From a checkpoint of a small transformer trained on Wikipedia: rotary positions.
Each number is 128 + 32 x the weight over its row's rms, rounded and kept within 0 to 255. Layers, rows and columns count from 0. Numbers have three digits each. The size before them is the row's rms in percent of the matrix's.

# gate: layer 2 MLP gate, 1728x640, rms 0.0314, rows 1495-1520, columns 400-479
# up: layer 2 MLP up, 1728x640, rms 0.0313, rows 1495-1519, columns 400-479
# down: layer 2 MLP down (transposed), 1728x640, rms 0.0267, rows 1495-1519, columns 400-479
gate1495 100:137083053064124159132158071179141123098080107165181081139128095100132113096100152161141116077135138165068088141127098145143112152105093108108145144154108180091132159180160063164139108148117140148156119193088066097128094139113209121124101159
up1495 101:110201116106223087162127064084078136122090119160123044152097099145147121096120104140116123102118080106086107208147107080078145120083084159099087107165156114102071110156152150153164160132167133140136093098144145085155119101151096103164152134
down1495 097:130127124160090133175150078171064125115126096112119171137119134129112073144123008134124122131101133153118180153116150095109139151103146176138148088122157067140120127125174137121148129113090103146148155155164069109116106142111120112107110135
gate1496 100:122140139097083129141104120160159180111125091140098149150110097094108085173161089126094120107164127114085129133162156120141123113157114086153225126098141085135143159111127171070116172132077128111139129105176158175131127116133159167090120147
up1496 101:112105133129172128089154083141054140141147139143133143150120130136137166088167127111125104118057167103148093127129142093132085111143152124144127160094153155120091146088152098091060169118182176185144122090085123103147138140114082096129129200
down1496 096:096148150150143068099163056179083148094117139174194154115155129092111132107118017134103167146139104147145154146147123092112107132086103122099171129128101082158117152080120143122124167175139145170161088183139040121106107134103120155121100108
gate1497 097:150083192075085101132100121134146091122086118116127115052143149101114114211131106128120142122144097144175141102155128116115068104142114105144165179140094099154142162156124074124105184116102091117159181176123059157116140089115069140136123140
up1497 097:191144089139098127160085157137128134177102118104091049157055125115131117123048102164169107122126127113198118170165111116150080092161154104182095140179154152133150131082183158111121107171113128149115164070151099175128127120192113118139140133
down1497 089:130077159108131096156135209120131154139105113127183165164158163108143129107114038087157137086109101146115205173132082138153146137132192120215151129138144110140131116113088221111160138061090180102163054113170121153137187144098096113133158095
gate1498 097:122118086122171114111158126129085092097131152156112058092161092182098154110091153077162123082141113084120176125156071168137121159082060143117103144154109100147066149141127142154123173082131167149165114071115120121064160119103118148163140113
up1498 098:166127109160122132145133051135146124095211119137116111105173184133120148151151150168112133132088060113116075149130123131124148112146128110130148060160108129125119175103175131146181088178168155164135112151110178140074105170126191113152093164
down1498 098:120151140087136152192092120175134073187115140137158173123123162115129099110135146116124131132137175099143126126104170191130104093154149112132113193065081142140118174107065159094144135064153187119116149123079130127094061148131133198116155121
gate1499 100:197128104103166126050118092134196171120142119101183096141106153189174111156160102120091074113162150118105110086143112126149045119150108135163102120164172138142088133079107134156163147098161156096050175125153162158160154110107131114130131138
up1499 099:090165088148151157170093140091170145153094174118065157107149072115177160111104104080129130094177136123141162173108109112121111147118057099089133141127158200070184130114187072161140170136142172135091184095127162165146084132149103162128125116
down1499 101:146168122093158136078094116135075225135115098178128147151068171124074062120106078095171153146112190111100151094145202173110138073109159123155199102127162146143073136139145134084096113126131098142130062198103099118124064062159131111198120114
gate1500 106:184110099138102143172159113139107130105162077209147092178073143148094118162143087173118115145126102126062119123133166103179137104078140094134114114112114128112139119137164072118163111158114127109079156180084144062145082032198114177184092175
up1500 106:131113170132129115080154152121141168116097157147099170121050170092096103097132113127106147123108130121145107123126059152138175105110167117107155120130169150149122131071152126164123172112096160158114088122118049208126131147174104080096131084
down1500 106:164085138064113105166143128094169162087121164124152105124141117121192148123096107083129116111154114176152109056166140159116133161153090147185140110103111115166100148134134191141131212065172068091142110087142132125083108121144175163109115105
gate1501 100:152176024115156145087161186138132122183089182130161133175172153083121129129158120078145158144200160111152129121089093081079113110132135134154108181125073106122101120117123211108133179076155149085141169179142111079149113122157088122170148092
up1501 099:079139134092110101133159088151121095083152132127172092066174143059085089151111163107114105111090186119101147059092112135189099117077164142111126117127114150166093139152156164119100113081182110163119118136162122072095122106134114099160092138
down1501 102:193134130191169124125156149133131138119085135170102118076048121105143139162153161103155145136149111106106081108143097077119159097145097094083069109154161072092139099104093150135155139148125165063101157070123186123124119094141101112136122112
gate1502 103:171125085143133154122088157149118143164094145154118087091087176129092064127141131147121121105089143131118090161173092117168124105072133211073105139107110129157128163162102122105069107149063190135166182126130142107123111114144189124187060108
up1502 101:116087095141139124185172171100169125100107135096165153178128040150165108132126140185081129112116123121098193147107126174116118159118168124141123059126130110115176178096131131152155136128080134145102149155128079188082109148115112132083099085
down1502 099:128117175107114133085117183149199126125137066132118162155093134133116189089112169151219082081177055161155133150172091109090041070084103140122177111112156127126129108157159170097216108107213088132095131092111133104131162109120075115119128157
gate1503 101:135157127109171140173164123132140119113085156088115099131116175109101079151137081077107051146113136141131163158081041106123117154139100120158109120095181103147124141125169172150075125133112155137131148139167114141097131098112133121110167152
up1503 101:152196136114135121179157131146056128126127187170103136107129152186132112183111149146187180116130127205102197159130102087163163120128133068141121149102133130093106144096172109142120061109094135162091085124168168142120156129118129080122109126
down1503 099:169201157111143134173103175197063098159116156071143102142107147150174109178178149096178080136162164092164216073112100132084128158134138135143124131073037119102108093156134146075133113088146103096149215098122109165090157140114143155140167103
gate1504 099:170098108147151140187137141136089137123106130108134097186096124100104151134111104135139118146162147153153117142095136091092089074139190111127146111128123046134089092115137138142124128134148148091126192113145137170163076150118141088087163136
up1504 098:084148143068108146114097142187191156114136146091092126118093122135185180127107110085165118156124116137155162142130104129155158177151111099118197134167098169075167120142128097121182088097040185108168134135085086126105110139143108096118140146
down1504 098:154109118128158155122129156106161152139121115119122102192129095091154113046138158062111085118111135155159139087169170161129082117088155150163070074155124091080121140130160140188112191099125182092142134088044119179099072123088140094083106141
gate1505 102:125191117120101110162199137158168138071151088161145107190111149089140139134120124152168099094155099154135169139148121128089121138100100099108136179118137123111142104132109096104145140147148068147118160099141081106137136108206104118098132096
up1505 097:086104128148136093139105160166107094127194115162129091132120038160189169139151131154093108178158144088083049078097157169108111082129137099196109096183168180131134175158138152079133155131160163150123133128165184111113107098137089165163125099
down1505 099:154133107144133086168111112191131120198126155140119125116143108076095103101119101059108109084088162110090133196116091103154118099082045135114176096169179124093181150094137211126049117121110075137151190131205162134137062111125128126101146133
gate1506 098:094117119161108165176133107131155147080175138132132127152161119116188123103154099090119095146120106156132091153127135157126158153136121155058128133106157155123101099168109133075088070148119080082147137147120094189102084037088118104163183202
up1506 100:099065131130112148108121095095140160152107102174126160119070127144126131164182104123086144143163143114124110135117096123114183151120136089166086114161150186156185152161125169151131100126163163141064142125134128144128144128140144099126164113
down1506 096:149187136069116133174127152198113140068132152094146080087124133117132131084128134115132134168107097154101150105133128142125067079163131115090123141090146084054113040143145150133187125137130125123168136124151173075134127123068133188144157157
gate1507 104:086101096137160070137156122086132106135084160187191127084220152110135111102121065073149072141150149102141159126104129138187181144126163083068140141122169185200105149151135100171073122078172148093097097117140100111037120121088108158197127168
up1507 109:159136089129160120081060110149197130155164057139153163121102148150116127122200095125121120173106044116093085102141096125094064139080133164123118102146122118075125118107123140117196074198101098129093113087045179133176143120142186129139134117
down1507 094:152123148119110120163144192075127144179143106148133072158140108113148129103150081113150092143117113097064124150149033121121110096123100094091157116152119118092076116120129156164119121108116158071127110117113100132122168138119132095118105126
gate1508 097:116123127145110126091153097145109135134163099110132167132080160148121146138114148109074086101164184163120148169121102121068101130183161166136143070158136131130134142084132194088125136074124190182157133105205081117201145123136168144104152143
up1508 094:098139098172194085197116083053111164165108101144155134108136112093173072185125129123145142178151160164149141120145102136089077121116120088143145100112094112175082174136148159102097087150149189144145088111140091136121125151114186079153125207
down1508 099:092130149115156163124137090121201157071102065133135109144113147149118122114123041089121137086124076101083182158176208106142149155155114095161053102142179141118164099145138100198090123157110122148143082137130172116146170189080139135144116107
gate1509 104:162148182146156144176146086157150057144140121160159111124096072174163161130098065097073173087123146059103147092134186095135109117143137113187090096167144151136183116132186176100136115120096141142114133054131150111097109144146098113109110101
up1509 102:131108085168077146168170074141124106163108078146077132191090152158148174168074150173098112129160124097115125091098079164169131152128067115125060078108115179101158105151135118126158202163089080183110127101120097107127111104137134121095142136
down1509 103:131138129171118153142137119135113130150133152111108160151124127163104157174100193109145091156137138099172096122142155139143088085154121148187088083107144140105159090086136067097170172209168119103180174079151136095127099117132122128130129157
gate1510 103:125086066121172188107115127080097145160077091120145135150146156140098160214140128097090168127077157140109115115073115161191165156099134132147114158086115213148088139125215162140072099129153159178109124139126186149173136161127146179160160188
up1510 099:167150120099133179185129127135080207167124120134087156104084076115065145067093099064094153114065137136122131059107138124171183113111142138128160095058153130102184120043180146146071166172049155078121116180158148119120155154112182132138110116
down1510 102:119135109155141181126167147134162106117180166142115137099110101098071101163119091128146183108114121150111150174099139100180110118086144194123063083086064100134155163174147053130111056095092058137178151100073124158111110102127110138102101169
gate1511 096:180157078154192100075087099100148126111084062155176128147132144158170110152098100104136134185195132170124088158134169075156109133155083122095173121127178113111086107117126115135115105110152092125151178086149166135146073100147148111138090098
up1511 098:103151061205115137059116163129092149136138075091136170133057096110197100188144112147142121196060108156132096109135072167123176163136124126120100159135113129155141101169175090100124112136135169155130105161118138123099102123155099110105095096
down1511 099:137163146103141157119157136069099122225115188193140109135093158157135131121162139129058084124119096061154102168107098144171170149081124155174073033168131129114133139049145164144098123100113134113125061123174147133119118100095082152099162090
gate1512 095:115113147055098146138113110083098086098164141085112057136154140174158188181050118165142076154168117118099142068118066145085081147119139100091115112107154161166153152053064131143133131049088114157073131083129156148133128134145150137148110124
up1512 093:107145118095093124132124121098154138135076170119182094084079114161126151174141134115124149137113157131086138089135170127112122153128110131131094049138128064143062173087082140100128169066128127063137103078092163159155158142134143116139106086
down1512 093:120126168117141111123111109183125197197106144193126159165126153104139133133187133126092118125126185137144080113158081158175159124079101124161125169196136135140161115100177146125121068114160223062109069130160074165153098120173135132124081167
gate1513 095:051146137126183070126155152105102134160152157126167170095085124122121164147061078082112124153082110162116144131160103144180133143069205118100088103133116156089091151142171133118051051106097081103115116153167089122105065138114142149188153143
up1513 100:201089061138090139106082132121148113067164177144126166223103166109085137136136089132101161148109141072120143064122153129084072139135077104102165152108080113151144143108106176155125175109097125125133143134129160150168178109153140155092171125
down1513 100:073178152117115139151087100058117099150135153102099175113129153130166086156079016070086110125118129108107131116122168145112125126106157121187096163108101144098116136111163169113108139152117090135154112141138174105144090189153163127142138177
gate1514 098:106103200128148175082091086096140158147105103158124104065130159178110117140141127099122116138085164089127140173092143136145129119097103154137169151170058115203113166103106139154056161165083132126090156102174068116102092155129111137152139115
up1514 099:150119061144145096129105171197105131112110116142123162128089124096167118140195107146113127177186118134159095150146112152059076090120187175190175053108190177175100150151099106106087102165140106136136110159122170144115107176148121127151138163
down1514 094:105114151102162128164157154093168162176077085100135120122127150123101110117072000159074107127095160131152094147143115124130130118079092109106204165161123143172149153126116170103102104146115136137099124133103133099160143132062119144139162142
gate1515 107:110156145185122132103093140076165108090111131113166093131179130096130152110157130117150117161143182154126119099157153113109109113153114127105095145142209115144125134119115169068129189097125121100155133118095134155159133029144212104170138071
up1515 099:071129111125138118155130140093106135099134098116101137160177192101110093128159098078059104109091194090153109104126084146067108081082137129099130132106095104105149092166143164129164174164174142150148161114124148177139103137102123092083077161
down1515 097:101177171070161151126123179132162163101122174098133137144098137065128121055081179093148122138166078116141080145150123158150142130093141183144125163105088116068109169135114162123129137125115121117134129145105107132155125100141190103148110137
gate1516 097:135198159092192081128128114154163119074098114162149086130124127087182094107164144101127142114152139156103129109139090110132103114120105090057125146148115181173100141117114143177134130141074158164189142112179178133132191084121130100185121163
up1516 098:095183167142153189150151107081071160119139174103123115118068134168153170168108132184131139133086122112072165188145128110103101101043151132158117103132112120168117148148156144135121178072116104191151088106168149146145128122121139178109133135
down1516 101:140139084063065130062100074180204123182133107096234132098145109075162092151153060142125114096136088158100165080136182157109164191186157115106104112121093095157114103094123158142155057160101136120134131185152123061170139098177185125150150177
gate1517 096:122139148188068073144117129148051126156150178099091115083081128137098144147175140091124176101095117120142069113197110109084142147144126128114110094120143131148090158104092097127121151099092107115137155143186103089161146176200129188174102095
up1517 095:130121099140136136089150148107083149121173077136108084084138153103145083092126094213126142165153132088120095040131165183147090167140130099118129179158095084158174120143100128117135147090162087152137169086091130118086087120145120092150140133
down1517 098:144094088155110138147117139148135130173094154149132146119162161149121166089174163097215122135171157133130115213120158159145119070100164114093089106134117152098088170144138124107103196130163147155150153110185141087124155160158075187124134097
gate1518 102:206137126131174119126157151109154119118083126179155081079179134144136135094172081080154072092145127091104090165096146106114114120156190162160169172088088152103152087127143140100124158094149134126095140149122067187138123152178059157126150129
up1518 100:126140144146123181119143126150086150200164112094142138140113142149131086086147090103152089131094115144109124115127113202112136137121112145144117157145088126104154116115141119103145101102131177096145122135129110122157075131087148124108135083
down1518 103:105137091055155144108091087174095188135107181156095190155145119106146132096138085066155102102206150148145114161107138142083138120117143143158128110117134093138184101123131108098102139139107129112148081086132108197153146104099141102163128151
gate1519 106:154105154153117200111127120130136141117148116153166096109095129100107120110181102081111129173149105132133139194119158168114132088118088134124115163122028118112216106058160176109087173078134085184091125066156193162118132180142100138140146141
up1519 104:139106118175127103113124122121133180183117120140135112149092118162186068099164109130107110132121228184125116114133137161160101154086103156083115194179108094101140091160124164102141110182152143158140136138121108147167114144154087166151102123
down1519 107:114121188172162154146087177160126164099135117103139092174139129136134040155116004135092192116094134133094145129123075156181156140150118108137148113123117109115153151129143133118141103163083179098091110122096137153181118169224139196159086151
gate1520 111:095102128115122133128168112113109111143074141196186130158140183129105106134077131120164113114188102140120140133088158075150227194140121146141139163116091087081169120093147138090086055104125163058074186157137195092122034100132170067114130107